Weights of a small transformer language model.
Architecture: untied embeddings, normalized queries and keys, attention and MLP in parallel.
Each number is 500 + 25 x the weight over its row's rms, rounded and kept within 0 to 999. Layers, rows and columns count from 0. Numbers have three digits each. The size before them is the row's rms in percent of the matrix's.

# layer 3 MLP up, 320x160, rms 0.203, rows 226-283, columns 0-79
105:455543503455498442498494496487495539523501527510456487519518494537531483560504452484522490496525490514498468459503506499540499492505544483539481533547483486457538520510521473506538510513479488496524508532490471526542466477532529491502501503
110:470487544521505508462489493496542506503507490508483451485480461475470495538475516550509531482554476489507508480494531475500516532471507502500471477491480564476571488492511495503535466480509511480510462500517504493501535518456498489520503483
105:502535499494479465486464501512515483528457543537521541485514448508525505525528488483536471484495521493505500517481509501520499496511427524491519457507497493487554516498513510487503464471505496483481508533470476493493526550528509464553531453
107:468493498488587494493498539465487535480477551521516494502506464535477495501523516495537516546529490508476489496511533533458480501509511499471529523510502497512467533569521496483479541505514473526518454503484462509513480469465513497495452528
107:509491469539462496430538476476540498488527513532497510512530486488501495480510543521522468515545510485467524507445545510506500459520497481529492518543457521506487504514514526491454568498531491483525549523520447509498544503517453494511498531
099:487488503484548485490481498518484506550526475467528438513517516536502466475495515535457534551497499463512553496459512522510515446522526490449502489528472484491525538479510484469539498495538519500519507480500517475520521507541463530534512518
099:515483483491498469479504482469546457508484510521520496520509494472462542503505488488542504538458482509521461504534446558450512486536503508498476520516512463508507489512465512455508467499497431519497510508541504459499526492498480520469494516
098:496472500499514491452476540506533525479473520543508501478498491507549480517494497514492502471511452455513494508491509499549458472497500506489494512496497539506496486500556482463537490471522485530533483508488471482506459545499494511527447505
095:489540518469503493515478490513450512491454528505505509491470482475487515521480522510488529517502513519526438514497490513545431445438435526489493519471483548558504507514467507488537509459507495497486551527479516493493491528528525521491490448
100:505504523472500488495493475485482532469516492531461496473526508485468464491523423473470455465505512496487482518498481473457524533491508459522498471517484458466553516501525530511500486463523525497506529531517489504507470522511468487503540514
112:513494506538501551452466521482495543529513526457484533485474447507516544465510549487508476490479544501529520468544520496505468509476551477529494453481501515540505468511490485470451513514488547490549488509521511492520482505488490520523504491
097:553527490485483484474476499493481500475517497518494432483526451442510476513530471478485496497490511498516500461548510520502508507509509419510483453514488528513510532500520567524505488516536496463501501496523480523510522532475477496514480561
116:488536453527510476445479474471490488538502505453451506533531508502526511544516503497493533542497492489477543516467465514484515535504519534504504515536499498468515513490513509518512524524518521489520501462491466487520482519520504508482498485
108:465524538548482497506450514520507472478537491547472546512473527534496535533476503495526521492468501455499520534512458505488532500486499482484463511514503521550543500470530550522509448495492493531497506511511540502477487543500545484494508508
098:485540514522515463564533516519480450500499502493496466487498535501511518508489503472483505486453488476505480506491475516474481489481499486551487495483512426491466528514498538485535482455530527504550515450500507514528498472489466494516458496
096:468479451527473496474533537482481491476489533505514495468514481496534494493460510486479493466533481466579507487496483533508500506476513520496474479499503524511476450512496514495520511426470491528493534482438504583451485479468496484493492509
104:521519482482517550507513504512515498525522491480500523477538499510497503477499531532525472497483494499493538514507505478484522531513528470467488501525535522527494510469486526504473489487470502441492507504558496473502502502450491494514511486
092:525489467505481503499428516519446494464524468538548517495479481485519482522496487537494488467497508499504502478485490487481467494524519514505535507504534531477513460510459481502539517481456455493523508504493491534464501499480471500499519497
096:551511524482500489451480488498501487459460527499545515511467466524463515483550509526530489522478476463481499493522512458527469471481472505469539513488498430484509474495529479510482473503527475462514492495469565492463471443494470498478490501
106:487486530547505513520532524506522510482517507496506515524472520474484498521516509534460523522526512509514511499518477467489478501494521494479495549498474510505463488496468483461471488509498434537540520506469529460484500495527488487538552490
099:477539511492491506463482517479502521582490464445497508489513517479461537472532500498453506502469533503518506540469505529499499507489513488520457461498555540505491484506510525493474530522500476511539482494489512541475480501478476502507504459
102:533502535518473483514488543518539487521457488491510469494457494501521485499504455514497488522503553472519461493502467556483492498480517513530482518515524526506509524490454505510531480491515494526494478498511501495521531486447504496492451516
089:511480506482517491472470484501505543496464487515510467468496524535516512461513504496491483450423474518509516493501470463497504507510502527513526568507491482491517531471485528464517544498522504498457483543473528502496496489486511485507533509
097:458513510499482501501553520515515483484505520527487475481495540476510510533473515517446490468520498479547489505506459448509468521492491501440499451532513517546494533497487504482486489479492519500475501517503547545509565491553474535483452469
094:481472525506527525487476485503522521515496464531525474503491520476493493495490464515527528534540518465475468509536470528528519516523520480513519520503522525491508490498445534549465484508469484500556500523507551531502511516480489508470487512
091:506457526496474526539500492505532472508492483456528475534569480481575509476527489486514476497512515506478494476525521443537490494518497492486492505505477517455529487499521496517518476511491497502498475475496544538508466460477527500529495476
115:489499510470533489515524478509495502500506467487523494499532482500493517476455512458460497491464512554499530512508526483488502517504542486492516464475482466522446455475484473472481468473501563539528485473506477495529479467526448466469518514
107:529498518501458525515531489495484525527507480471496498528504485482512526510501511527520466496475489490497493522525501478519490536510530514470531523494565512482535489470519546557521498497495492499474508524537463452496524490524468502464484522
087:526492527475476489446428522522507528563476497531512481498514518502532498489517476528518457550486464487465512549522484472500462517492475486508497516461530483498487484484446489491488516500506529505513468533469487539517491527497478464492489502
107:488519557484466503495449445485502468481551494486496451514500513459462499480506503495482506474471502476511486545512518501490525511447511493540464503498520512458503516494480513486497531516526510505549478529550521487499499506491519529479517488
092:494490471513507495548514529500532511519479508523487489460534438515488526523471502504508520491525493522513526479515512513519493516525525502494552468496471529473491461457523471492516477464510491502508506534507509519484501483527503509455505456
107:495513492474530518542513489545500462507507507496502469468521503500502488528476491499483573500490535471510492511470541531535565507487520483507500528518456497549529500493533507537506466471499487510514478534508541518485490461454522508549489520
100:538531543480497507483517474495480473517490484480459524499497465476507521468512455466463509488478501481517534479542469461482485464503517510510504484511532451468519495528506493502527495536511431495506462561463516522523533496495461499483533496
106:468482480515515480469476510488476518510513471532467509499527509498452528531517460498489519461454531513488469474509509451461450495513504502505496497475510451499484510492539542506470446507481500523516482505520497522478457482537495494493459505
107:534534536479516515498475525470514509504497476491500523513492485525508473550512473472501554493474485482531507516478488491508506474484523540524526492532553543507532480512504541479476482529482427530502489476459473494503520509465522514455471492
109:494547515496505538564533530474526496518468498495497470547543459506511578510492526502499505457520491482438511520516517522537525493516509514495487496498509473496469521495515530485488509453489486540534509493522512506552518505497527523460503508
107:497505500495479480520504507494510520513472521532487499462445449508519485506504499481503471498538486495513476502526493503505537479483525526493513485482507505501492502544521495504505507475537503518500475484516525495484489484519573525490534488
101:468467491496535453500490515523511500486508509510500513478481548432463490514500503536517484476538490512511519466563447523484490521488514512463503500512483515559529505514484524481472485510499482503488498509533527530527519537523466531528496474
112:508505481525545471487493523436493513475506496494494495520524542456485458523472540509511532497519473506506516509491487467516499516510493468519546533498481476479473546499554489521492500486485489505466535539525497483481473494502487503497462464
090:481459524487479564509484517548457520537522478534521545494471508516470503504500527481506484480474507477491496538506491503436452521495508483509508497514525506506514459483493532529498498514501513517505489507497513483458483477456503478473513481
093:520462496511486481489523483486493500500487474503481480474543517522522514445458487490515508521477498531499484503498494485486507520500454454531538488516498515510486486536493536485514482506494546545446513510491524491518468503560500541539497509
094:511514488544500516465476468504527481510501530486536490480486520546503482465506525493494526500470511508495503483461492535472507487523478495482509495484479507535452503495481544503531556518465526529511488534505518502484483513477510479503480534
096:523498481490510514497486496466463526502508497518528476449496543471511467540491508539546513527495443491515503525530509492483521508546491467506517452515456534520543508556501509493535506502520501556463449496500504470487543495488534486468499498
099:449484526479521499509504556551533532480490542490544508553519482476492453458552493505482529475502524487476518497509473496480502467512503501511515476482455477505518523518441502490520529505475537508529476463464494492558491507466505518491524498
110:446507483505504489460513502500524494500489511519490546482539481502490488524486493475503481553471516454524537546457521548496516483486490549453468480506510542485521507485515502480505525494537544490472516493508490473518490495495528487488503542
095:501500509510473484508507453484484501521488515547501538505448514521468470491528497519528557526503484502498519551518499507511549476532523512496451479531472506485479511548509482521492503464486477533548492528514480477510477521513506524517506473
096:526503499504535490538486471511457461526505482497514513506485472509489502436529478506479494516548464506480480476520523507505514530531524529512469480521518457481507453527494517509524511486456505430444526531531463524513513507517536505524477511
108:500532485492485500498479515502504523483499518555450506515531516468538476475450490505527498513495459487549488470460497518499528479467537474464498492528468492499486508537438511499496454569530485497524477523519530545500502486455526507491483500
087:487467492537520514487489502493505514496508485486508482517461472546479516456500455494482479540485535501508506435461480450477491496507456541526516524462515520486516500471516455495511501528495515504488514514506495501504488494495452501528484517
090:466487464500502502529549500515499457488533457507535487555521513530517511468508552533528524480490492489493463553545498523502499448476483482461486506463508491504501518457492511533533499509496511506532501540485503516468482483509510552509508511
100:514496512497487534518468481504559474466459502517507513529539540506479471487485489451508527481486482542530492503520546491455511564500471490503489464480514513507468526457462466532502486541509495489518523569544513498511507483491499481488496511
104:502484478532516480521520494496492519496527507505522523490500507503520460508504526524486507496468479472486529460515471460539476514516488461520471513538509470519499495501524504498515526506490511479507542487467514484441510454460511466495517483
093:519509505517515485539487505504485461509550509491462520461491431506515560532559496513501518453491490494498523533491480471489542472487477517466495490537530511538456478482530504500513479505473509512478502498518512495486495510498472501516510542
110:518492493560452496518529553496467512503534541528516528463554457487521509478465470484483497474507512490465474471478486508491527519512503507559509522478513480491494564470499488500503492518555526511504505518518532493489514508505534480488499504
096:468523487492516510514485506477497516463545475431490509553498471469492519537482487557477500521498487528509467476480488512499497532480500502491499486537536500477472516479532513475494501506560478541495472459561495502478512543509550528505499523
107:471531483511491487519492512541497515460502509518480504498499544493519500525525508488501547499468513496499529533479524470525445467564546429499500480523503492503514438510503548525546511516483510489477459525494487484471516471485483487553502498
103:505523516532470505539522494469513466484524508492577500488510498502510462497540551498562528527445491527507528489510481483519489480498513471471462514499506505509527516512505461502540518490519493485501455544503488474550502479458485520507514505
105:461491475428435499492502505458535445496541510521491504464521513479502509517510492465500466511465502443497479479513466518480497544515479471454512523516500517487509504515504529520492493496557499496505486505526497466504511494512500499488490484
# layer 3 MLP down (transposed), 320x160, rms 0.134, rows 226-283, columns 0-79
100:506506484521476509515460513498516477506469464489489519451493492535508506536519528548527499474510488460471487507501533514523482532498492530530488490535501493518483463495471496506488492520486512499471503535493467513522533475466532505552486460
104:509481490511533462491483546460498483514486457484513487467506506495507549493503472472491485504460545489487492512532470526469555552473500494507514490505540476479455546522511495478491501478482537513476469498490518507465505484503494519517512491
103:534511513470487489519501466503498498506500494517473537520492510552522530503502528542529528460471516480499480507499496552511518490477533490535481495537530482519481529495508509492463464529489483533518484555524460472509491546482474480508495539
105:486525474542531474480494496568515455497525482517456527520490475511458479547490533500477477482481484483461463497491487515496444525513513504461539524480490503524474520523512499483540470490523488447507509478463491474465481532510484476506469512
108:470456500488512470500476521514497466515510508527472508479471467523492518526538475526508422442511493508517493447492470512516466509491484512539452501516486490501481525468533461517508492505516508509493518530475548515503508432466543498515534490
100:468569502479467535513505544483494502504495481523489517491510448489492497519467486486489503528508490520447499486485486488464496510520527486502508485511469500472492513468506499527506494491502489498497505536508495474484497478544519472541541508
102:495482507514516498495480520483558496552482497549515491504528463510483546515503471495518500537483502564530495499534504542488530493490463517516511492532521468527476496484485500461508481526497450520494496509505504492470491540468491513468538506
099:492492493517512534497487493506501477484462456496512509513526489476508497520510476513490477507533494500481518463463531502531540503468496497481519496493512522517505502541531464486499492460516471557485458501484484510470476510453492500475511517
092:482494509489480453555479493508488486518489503491544500544478493503486536502435503435504483496496476492528481472502430492511479477544495500481516524491512504504483501530511554541495524466505505458530481513488514505439471503472486490485495511
102:556488486495546456508477515512543478497517460535507489477462508516503524502527510460524531527481524483494510490500473457478484525532492464493549488531515472505484462504460522502491477485489494531487514464509502509535492524500523506499528510
112:530487457504529557518466516496513515505458521510494477597471485481497487468509493542511506503546455528481522479478460525517477481483454496518484497467526534496508461483476516473505476504457504526485457500474490521492481490488481466479502498
097:490514496465463507502485490540505503492556487554440485491515511504507504481540545537497526467489492514506541465532495472537465486491529483539505536506511524476505489528513510507524468480484500499490530513534488529524510549477482526494485562
113:481519454450491455427522491512489489508511569447471502505479486517503493522513514484530495523533485498526522536517541515547522508539515533504486520535474493500500490499451476504517485485481530504511522452475484447495508475486510487526505507
110:475510514511525493525492492522512516471487507533490468482502505535497529474497508549514477492494525507489511497503487518438465521447465518503496509525474467464508516505484501490535450547490483482442529549538493487520495503466492508502520508
098:505512506490509462512489502525522537511528517507462480544478544510525503477487473510527478487567500519531508483482487526489490501479494482466499487506522478479512514505501505504492512473460495460487491508471524514436522530469467480519527489
100:530482491518528522488519473501537479487479475503499507476485479483488491537492511520518506499499523477549510458502513509521506521491484500492465532530504463476523476523553475488494491515477505522489499490481569491493497504483513487484542509
108:521504525566511487494553487509476492484506498435504504521454517488469510531510500477542490542504554446508493530490526483421528498515523491522492474493467529477523492477471514482528490503531498484514477520455501474541544519502468476492477492
098:532492447493464545513438507519494513517514497549533522498471503485531491494511516515497457460499535502466479457521483473529558473513524481440518553496518542503489485494483501523510495500504473497537484510510520488508505514502494480483491500
110:475519478472476480516548504495534533514521526539488500470550540496484531547454514485527543462490472524505547479479532533503499495497538509491479461489485518523472535518501522520511494496484464458539521485507499517502506541495503512520503509
101:490511523485504468531510525469487472507543514494556470509554532465452496518501485523518497499462486507497482481478512470515496506541492490499468511529504480494501486525514473497493484492542455457513515548522469493512477551488447498497463490
097:482469515465502483526510545499480566479476542494505501477535528529497500499481510482493505524498466507483505518460525491464474493467489460485484514481478506516518462455495492496451555462490473509539475500531490465517466480525473485524489530
100:523528484489478501501484505508460496485557472500485509504484521506476499470506476504534504427502461517485515487487507544515505492550470500567526478512500512524509502477444508508505531456494524476478534485537478496486470499496516481501514522
100:525507526486530486534496496488522508494518511497540503512508471523536451523523461495521517481513525542456523493455526520534467499528498488462548505495519506476474518495502471472508520487498457501497494496538504524520485528534509493494506518
099:458494470504463519506498493509472464512497459515455472532511466524498457503526551519553480542545496491455508492464477496501468502496481467488482473504506494517483435503494477514504512497528484502456495497484489476502497491538490481504449464
095:488530507526514497495473492509516517483490461498535513530462486520496492527522514537511514499513437499474499511515492504444468536492488507544499510493501475517514489506517505506484485483478501504483501529488479461530528494456482506508499537
090:451448498493519500526498499526487496512490472453457475516527498504516490468490504500466457527540457488410517527515478497493503515540515509513473488489510507542512515513538498516488458497479488470547483498524536512423491471505534523455483470
112:530533506487514477477523497515498473449503500480507489503503549461510526471513496521476478515480521505491527526568520502502504502508486483553463565457514474466493553503479483518495492538474471499524503519509463516493501482503544522511502457
098:485504481491476479504464460516520498499471502509529433470531507480492521475516493490521515506502475502499489506544557500488513492497472493518508497551510459459529527491468504536480482523546516493502470519485502459474503474539503507555562483
088:496525470496444503502534486505492522497447483509480476504486529496514475499463519522529484492531456509463486527511479504510527483494489474474480479493468509513530483523483515476448496508503512526481456543510502485451497550504479474512496452
112:492534464447470504490501526490520515504473477523485508517507543496544506485526501485495504459487510516473483500507482527511537531510472537517480507514503517493529503476530504493495506489500536448505542521549527539503494497505472546531480478
086:519470504482467476510496481537459506452512447465483501519520526493486439493496510497450471519476513519484497491493484517491470507474495539503503485454522470523498504481497513535499519495504541485547462483493542509531472481461495484545520544
103:529497486501465494462509488471518551535521478463546488478489481485483504487506526494500535500484454526479500515524508521484529516484483517464515445515512522459542479522488471501483506513524504501502541485461483542486518475461486524489514506
096:473504532457496512497491453493531505502497495477511527586531560523485518518429510488484503523461496493498491544501471471445475492493481521521469515463477485513504501500482504503488501487471489476491513501449507499490512501539494531499490525
110:466461471486445489514495511501534509476477484494553480518531520521507513488531499535464492512481494513552481537527510477510483516511528443461454516468526535484503468522501480489476488541492492488515494497543503478496517505452518471514528491
104:489508513519512480484461468463505495515481467509490559454477489516493503488506510513482504512449499482504519542509532548496488502492486492521497523516495495489471473470419485536545499507460486502482494513491492530544501520497518505485478508
106:514522500536479469506505487497474513451440543499497487501478500503476455506433477471495504501510514500551520486479464489523472467510461530487522500480495461519491504485502495487488520510553500470499491482511483510505496491479529483461511518
100:534498495538485497507484502490498492481483465511536499519570472523494479501550478538483471534513515477501496519491504446521526503463532461504478515527452517527517496524513442524496499475459496487483471500491481502498537524528486521527472534
100:522502489511478483479534513484542539508510486498522450525503477473485498510466503496495540524508538519469492512507488477472505508454497501529553521496463467532448458512533477497482487463507446514498519537523494521466482524509509471504475521
103:487478482479527491510524466516516552549495487531488507521516535467521497505446485477488496545523502548484507510478556498477523489506497527476455460485471503483486492506478504504500495549493504506542510493515538542512455495486485512521512510
089:477496487465532509474486514487501489501498460516473471468495505503475459497441503526494490473517529492492509474502495455511490435513495487493476491461508502500473525483499439473496469483494479523501499531490542504499500479486466502500517464
100:494508498532491484523524503529467486506507471483480476477441496519510480478464497469480512464484516522536459483537495457496479428496454473548527485494461496481470491525517488525486484499512504540475495499504538525496486540522500464537477487
090:505490494491505502496489478494513472528501485492516520545471527463519498483495514486503498499505494478543496499495431491540482519442485500446498495493543471516515494507403504504545513488493474495489485492549511539509462494506491526507446520
099:489455493512474504513479493522498493516507535496518532561486516457500483528476517442503505513527530526459486462446453515530527492506524515482496475479526482513496503532459533534495507531557502494517501530557505483533467529528517503440505556
094:491535506511503534524429496505484501515505492494482539522497507499512465516496512512483467473567483507551517463494509519471466468480538507456491483490481487504479469515511502486499454498517494494498493477493498539519471468470455433530496487
103:505463447535509498546506449510500508528492457484462497532517484486530525487526460462520541492516478474535491470502501535465527487481478491441486496470479493498513527464487535518472513482514544506528511520493500504576506468532463470469468524
097:511491491523449482500486487535498443510497473489483446498486522533508473518504496493466502510454507519507488484516522510505484472463512530492501523469474521488530510522530488509497448497511506514492501522490510542515471488477500480536537483
102:496506523481530509469492480487454477532511487501521466501537515493499526567449515481517532487490505532481517503503500516514504515549492503529496509459499467470519493493505471494482476538487478510479454494501507497509517517537460520517484525
104:511517468462504506543514524476504513469492521503521492449473503474501500477489530541537480471496468477533490533477503519479465503543467502481476513488523519473508520510503486493490536468497525477466476462461512461491516476537483462490496531
091:477541514460493479496555480497497485426484514497489497459443463502479458468520507531506492551488546513505506502521518500496497506488477547527480484501457460469517506458504462480479535505509499509512485517497536476491495473487585521506464506
095:530486476530510468487493472502496472507543553520485505495509509501520517459471513510513452460540513502487508497539544474505484524500515461580468511486510512483465510498532462447487497487477478527507517473486546483474505514528507472508529513
102:538541475558455475528488468466557536484509505482488456498507509503467498522503453514489470479520491529465526480493524492506496511489524508507489523541492488474469482512535516499504546495485496484502486550498505501497486509476457485486531507
101:484495496525481487500517504501465510454491545499500456450494540470473506483508530495537498477519490566509493503543480532479470523528499489497541504522445540511516467494518545505529459476521472539444511484514500510505513539503524508450480489
091:458503494462513496495466510497464505490561490509542482557496484490477553523459492461499546490455506510486462505502478497507481513508482520508532461513555494498517539505498514482484490497519547511501498469521492501544509488474510480483553520
099:461488463455511483498477492491503538492451482504530537506522562544491474496480519538457504507499510533567538506532513514506482491518526500494472479482499481482490496523483500499476504496470468527537498493472548502514459450480484491460508518
100:474497488491506510466452485523510515490511528519538484546525486544467470508441525487500520502529504468505496471468526450502503534490463485499529520577509502432475506462491484504492486511484458524525472507523486470499513467529545511536510466
104:521460505504528525483493526508499484498524441485497492499519541497539517470524486527509530439476495534493508517495514492508499497501524520489502511542474534518533510554552479496491439446493520521458512521514476480502503505517458482485501499
096:423560518484487487546484481524503486497582520496462492560514508494510447484532478489479511517464528486484484491488503494501516526522506503479479498509520558499525476507520527500492492462519514497523493470458477466503496508505513526488513462
103:515548479475481494516516477516536481463449477488483465464511497496495491500516499507523503513540504544511556477492553484489478489475551507469534477513477499523492511516477485483510489506496473473490542516498482519499528515507536518492491479
# layer 3 MLP gate, 320x160, rms 0.198, rows 227-283, columns 0-79
105:502540456495471499527485505519517476530515471519470496500511454526476511482508523485507503519514489484486522484513472536516467500434537495507490478489507487492478554481490496506475475528475479473473477473534505503496456513504516517487488529
097:491511511483516466506491527508512479521516489505514507556477471551507572495491522490519495499505576527502519505473502497501486499507477551465520516482449497514462521477489478567552530466508495499520515535523502462469481496503463472493526533
110:507473486522502510498472492507484561499560530477485509497486447483510506504519505485496519511497474476470519494509565461516491488475556483505528481500450513499541505525524479532453561508465517488515444486511523466524480488507510498521524527
098:513509485511488481482498506474535493491525515493489537575524509478489513504486542493464549514531490499504501491446517505465496488542511503509503516512472501515505488501487505471533488439480471509518481497491472479505503486486494491552471515
103:502493493483498502456513510509449520480460501525534488542494527514507487472509510491524535493513519513512483546465480485558520503473514482483538540455509508466533494524490462513475527511499493496493521490495484498542461521499499505474455502
095:494465508526508506526441504509520480494473466495510486499544484517538521468508487502516518485515488478513512499499501475502507496476543484537513492504510518436480504479502479526480457469519495508528485516539483479482536480517488466517528480
104:505429512512542493465514558531473485461500495506525499537557462468514508485512498500485515495499535455504533521516482500488444497507532501501525496500471526469478507502491489536514492513486466487516520438532470553501495516481446482496475476
094:502466526553497537490493491492514464498471484482441506478508512541483489501504518545516532513519512508466500474475536516458538517466507511521476499491479497490526470466527478495511520500497508534489500471483518528463571506490481479504495504
105:487479496459488522461489456523533470525511508526515490492498476510542536491485473516508483518447493515498509481466487462484508448456480491573517515487470514524503471481487489500469480481506516511505509506492466469493486501504528480550527509
109:541508523510510481540538542489477452499566523528518504428515507465488511517477482484493544507522488532498550481466543516495498478497541535517512509493515460489517501539499490508532530503490498486521518489486515559446455496447510486495496493
097:518493520490485519501494504526536487448545508518518507504481479539504500460479525544502488489509482493494517492474513485544461490478536487535457457540515501553541489506537494504500497489490518520521498506489473538503521510502473491452455511
109:469481500469487508521444495513495519500501462435470504509506500538474503502441489478543545519515500463457564531476542504512537465490535514504469487518507506497484473487483503483490510510524481483488487496492486501497508515482517531506478525
103:486533499545511543449542463504508490522534481507486514537465472541504511492479492500506507522506514505468537542470501483506514513471542528513478504492479491494517491491518480482523473503518536532480483498520533498519528481488483558530467512
096:513484576473500497516550487508540517500508520499499475490505482529497511509422549473501541530495512531516480490495482503479466516504496507511484521462489471525541529538495511435497504542472499482527521478499482497458475498490488462531519512
101:480472486541515485491498534489489524508556453455513519517473537461512512495496562518534484488466508503497478443478510518525489536525518491459485482472439503509454512483490496538505498496493469526510502511512505537511512481480468521531505492
097:514502461572500528523483488446508530507484502455477500514517517481516457541492463512521513492515498500518499487476513481460491522511480510472502543535472514547494517488502512489483509488495495487482468481520490481431500518504491541543477487
099:518514488505444537473509495469504516473525508508495514574500498530507515486470481480507517490471495527514495498489539469481484495507491458471499519497527527509529493513458535460537479470540521467540432497487500466518545503496432505507561510
078:476546492503477494479528501511500531537521497488540513565498496486486526562475506501527539486494518531497509483474476528522513507480540473512486450508513575500529516517538479499459508507514464456540469457520479525515555559492466496497473490
096:518505431424536477476535516511497504475516454510499467486519511567526515501482475477484473506503528508484492515488535516462541510492505486456484468538487500517480478528491477542530477514456463493526521511498493507511489505490519490514429530
096:493477491440521479482508461457475520474512510543528493535515515522495500489519482513532504502481494554502475470527502502511541453551481506509521503526509505484509513542509485472500494442482496544515507537495490546486553533486492489525507473
097:521499559500481517495491511524499530488557486487478533545507508494494501457472482500530485429500460525488499504467506500488514530509470554530539508487483505477504470465470498501443476525544454525492494538506532484448496528494494464503515552
098:529506526490483508532512518528484477520535519500458472462459487528493527503498512508478479517552475503509554496465520510505509532476506517514514479490492501527510478538469512517488475507409518479471536509510532481498549506500510554512496477
092:479532472460525510484492502527473485528497502490505506545490520489504521481485534513470493466470502438516534515514524454530532532532457517532488492468540473488483548511484485526493509472506494525481561532511460508469479518530473530511528487
097:513438516507524490504482482474498462480463473518538493533486463504456462511496474479520507475490491552514518552498487508478482507488508519479508554505507442522517506510501526555500558540498499490540451529452491505466513470501477507517504518
090:527507528491484504490467496503484469487504527492475488520495524490490528488517465520483508519530452513497554477570520481497466457472510532475504497493489530511516508494500438476471509492500453442487436549498494501501569489546483509539474511
101:501539499466498489493525513481475497507542484453491517487497512531515499514516441506480476485488471532500512495506535513506520528487513517484507501468439534483512492534498484577484505515483490510505519497516509523484492522499541508506482437
103:452487495482503476477470479469476463519545510469553537507457486463527495527524496454527457505499533490523531522477475482502489497511497509544527458488539533484486525509503510505491525502526489465540496512485430487480493516470468516465505505
090:509517469534528511536524480479495507482510503494510527466530484516521547501529522517536472497481489523496492475493484556537507482510522530507468495535515521483511494471448482466482497508515496496480541505521537561534490470482509504442494485
103:530519488504529485534490494435520502485511481503473550516469524468514504506523500526491544501492519547434463491494516477481513505477500492500507563470519508507470522541509520492510505486507465475500514476513504514477474547480519499496489506
091:460495490519574521499470490504469497490491527481509508493525504486526554504507502527504487495429493489503486465491507478498463475489496481501538482485480491507534494487507490515468489522500505478479517515478507515527465479523506476490500460
101:492486469504539462525496456472490514535490472482456507498506472523512499539475522494478472513518476489491469446536540475487454523467480511488508520510472504505548469512482473468508528489503513501496520500489505509526514494467522519573449534
102:460494506521492494505511508490536498513558486468548495482505506516490496534457498506488487481511448534530507535523488496496508517502478523511490514464501505464507531501535519492475481461521516508543504513483516526554488461536532503487448475
110:506516492490526485479507484466475466492501492473492502475502488466518493510480484508523523518543487522521493512455544495458508514505470489503512497494483512505483494515471561533487517480473514527538475500526522497516512504479515533512520541
109:489447502495537460487522456524532441523526529519492513514489470501528498508516448536519510474513498489507500512489513503504509518511480511515515517489512511491525507534534509477513493495489518468511472491469439496469512524481449516476504529
101:478474515464483498482524472508509466483542537491492500465486478521516469434478486504496529528507474511507508509464474500532513475533510480503498484531466522498555549504447531478533489475471508481496526508513516520458516505484520503524524542
105:481548480539473522466530505490514465460513490474479488501521537489505467433487521500514502521482500499527467535479527442526550509516478487513486495507462534513469511503470503530460499510440491494507491445508500505530533494489451489481509551
107:516495511496467503471451504527514500476497442492506474537522489526497458466504516471489484512557500506471500477492558483505531494449520509534513474481493502504498498502520506502475516499507510504488501527455503463479463509492525445504496497
108:469452505483497512446500528507519532485506501473486482544503479533482519509501491508537479481453494506522500498478501506457489485439494512509540519533535524498516486493492558497517487485505549496527465508496523419493515533525483484503505520
094:452535478515523458575456452482506499459517472499512510515500508461492498489545515465539479552494532485485501521471528541501503487483486513465533495515485479533512510464490455502514524493470435481471532526450494481481505522464491520479485490
098:469531501526533538484512504548485526542515513495486528484512461559484500500481529511461552508505522471477508500539532484509475512488491447532490518479523516495497514527502515544504502473449493524516482526492510477498491493517497501493533527
097:481513496505494462475521518500507493539505498516483482568468469524495512506511481488462493497525502457469540480520526498507520477506502518537487513497548493464472502523549481492490515493522474509507512497463510480501546526533528451494529505
099:471499504441521496466507513527489455484479500498513515503506489530516471521459553502542530488488509535507535505514483530494503481442512520472487511488526523553440474492483431523459527457514496472514501496447508476469475515500490533512480475
100:453536544493486478468537492523538500484535525536509526520447491470501470531508508474507494517527524483469486531487486482536516492512509485513459553488499544529523506500446470487498483523484531502500498536491497507521489503501458503487531483
104:498476479513499511506561555482484512512551517515470516483507468491527467532519516479483511483549505478502500493501542477511503518489493519530479502496509488524457488466501520495491563492466501531470510469518482506479512503486502463545518512
107:479505514485488543485494482486476475496506460502508477539538449483550539545525500525505482507480487549504494507478490466524517468534532507515455485498521499463522465501499497511493509473528503550506473540510504475471476504480505518523498521
100:532533534510472496494474496509424482518538478459513503504469422497494482519466465505482509509537485499502524483477511531499500482478473491510495505502471540507503500500461499498479515511497465508477420493487501505494572547498502513492484512
100:487500499474525508465496493460488483550502481476502472468504495534440562493461479488515511555496496440518532485510474503488498494492520491492558507508500512506477511465472497492487505481480489472472450530508460538514475471515524501483488512
092:524459466519492498516476523458486531499494489474517496495533504511545505491478479498488484514482511502492485491529466491520539516487504487489460538532485517501479510496492515496496499493555478560478508499498520509504537484512439508479515517
102:464500435517543493507518505511531483526495536513489499552500474489495555508502533502534507486468469472492509521529522482500459480466511518527547488489496487511534488482518497511474523493465518459534490586467527552509510472478500497480511475
108:503477534539483527498540469491503453507520524458502541455521488505476479486490519528488511491516494460504554534469462505475473525500533501512505526458496471523483466530491502493489512544488524473505523497523499481508489501476417483462494520
094:487501548516499477506506495489543515504518530510473491540526500485464483483517474530502533525505515517514531465465542535509472488489505486460514532517440537531531456516482502516499497486467488476464542503482473475495463494497506493509508487
105:459506476479530502476513498504492497468512499502489502546495467492501560459499508470502534482533510526451529513498454535498470485517493533501482514507559510512483513489479483471479528449523533497520504503514523526524565521522472460515463521
104:544544519506522467518538506514523511479529494498524513545444487498513492470519482506475492473552504488480501530481504560496501500490513527543517499495530520511488512508528511454527538538536538532532495527494501547507508541512498542519509515
092:556507531516492547504567499501493474533514519475513462452457503467468451520459464504514448509462470531504479510512516512506484464507528441487490513485497491513486506432499492533487453514512498525500501513473485527484523582509495530484538497
108:526511495493505519474505510476483491491531407464495489524532464501515545475476508491456491482502529556477481518498531540523505518513524510505539514509500522515514515555514497494530487497494512484463456483519472446482493523496500514507476499
105:496520470492493490488503508474479476489479517487470487511499507474517500437505482528523504524527507505509509468495480516474514495465508464534511496483538479517462517470511472491475495485449484478485488481505482513500481449528458499545458480
110:496529487496499465515464501527510520491506526489511461517519514485486482493494472537496514489483492477496494466474492507475509549472428494536481481510534506439523497505488496546453507481506513504499492539539486495489514538575475459492492532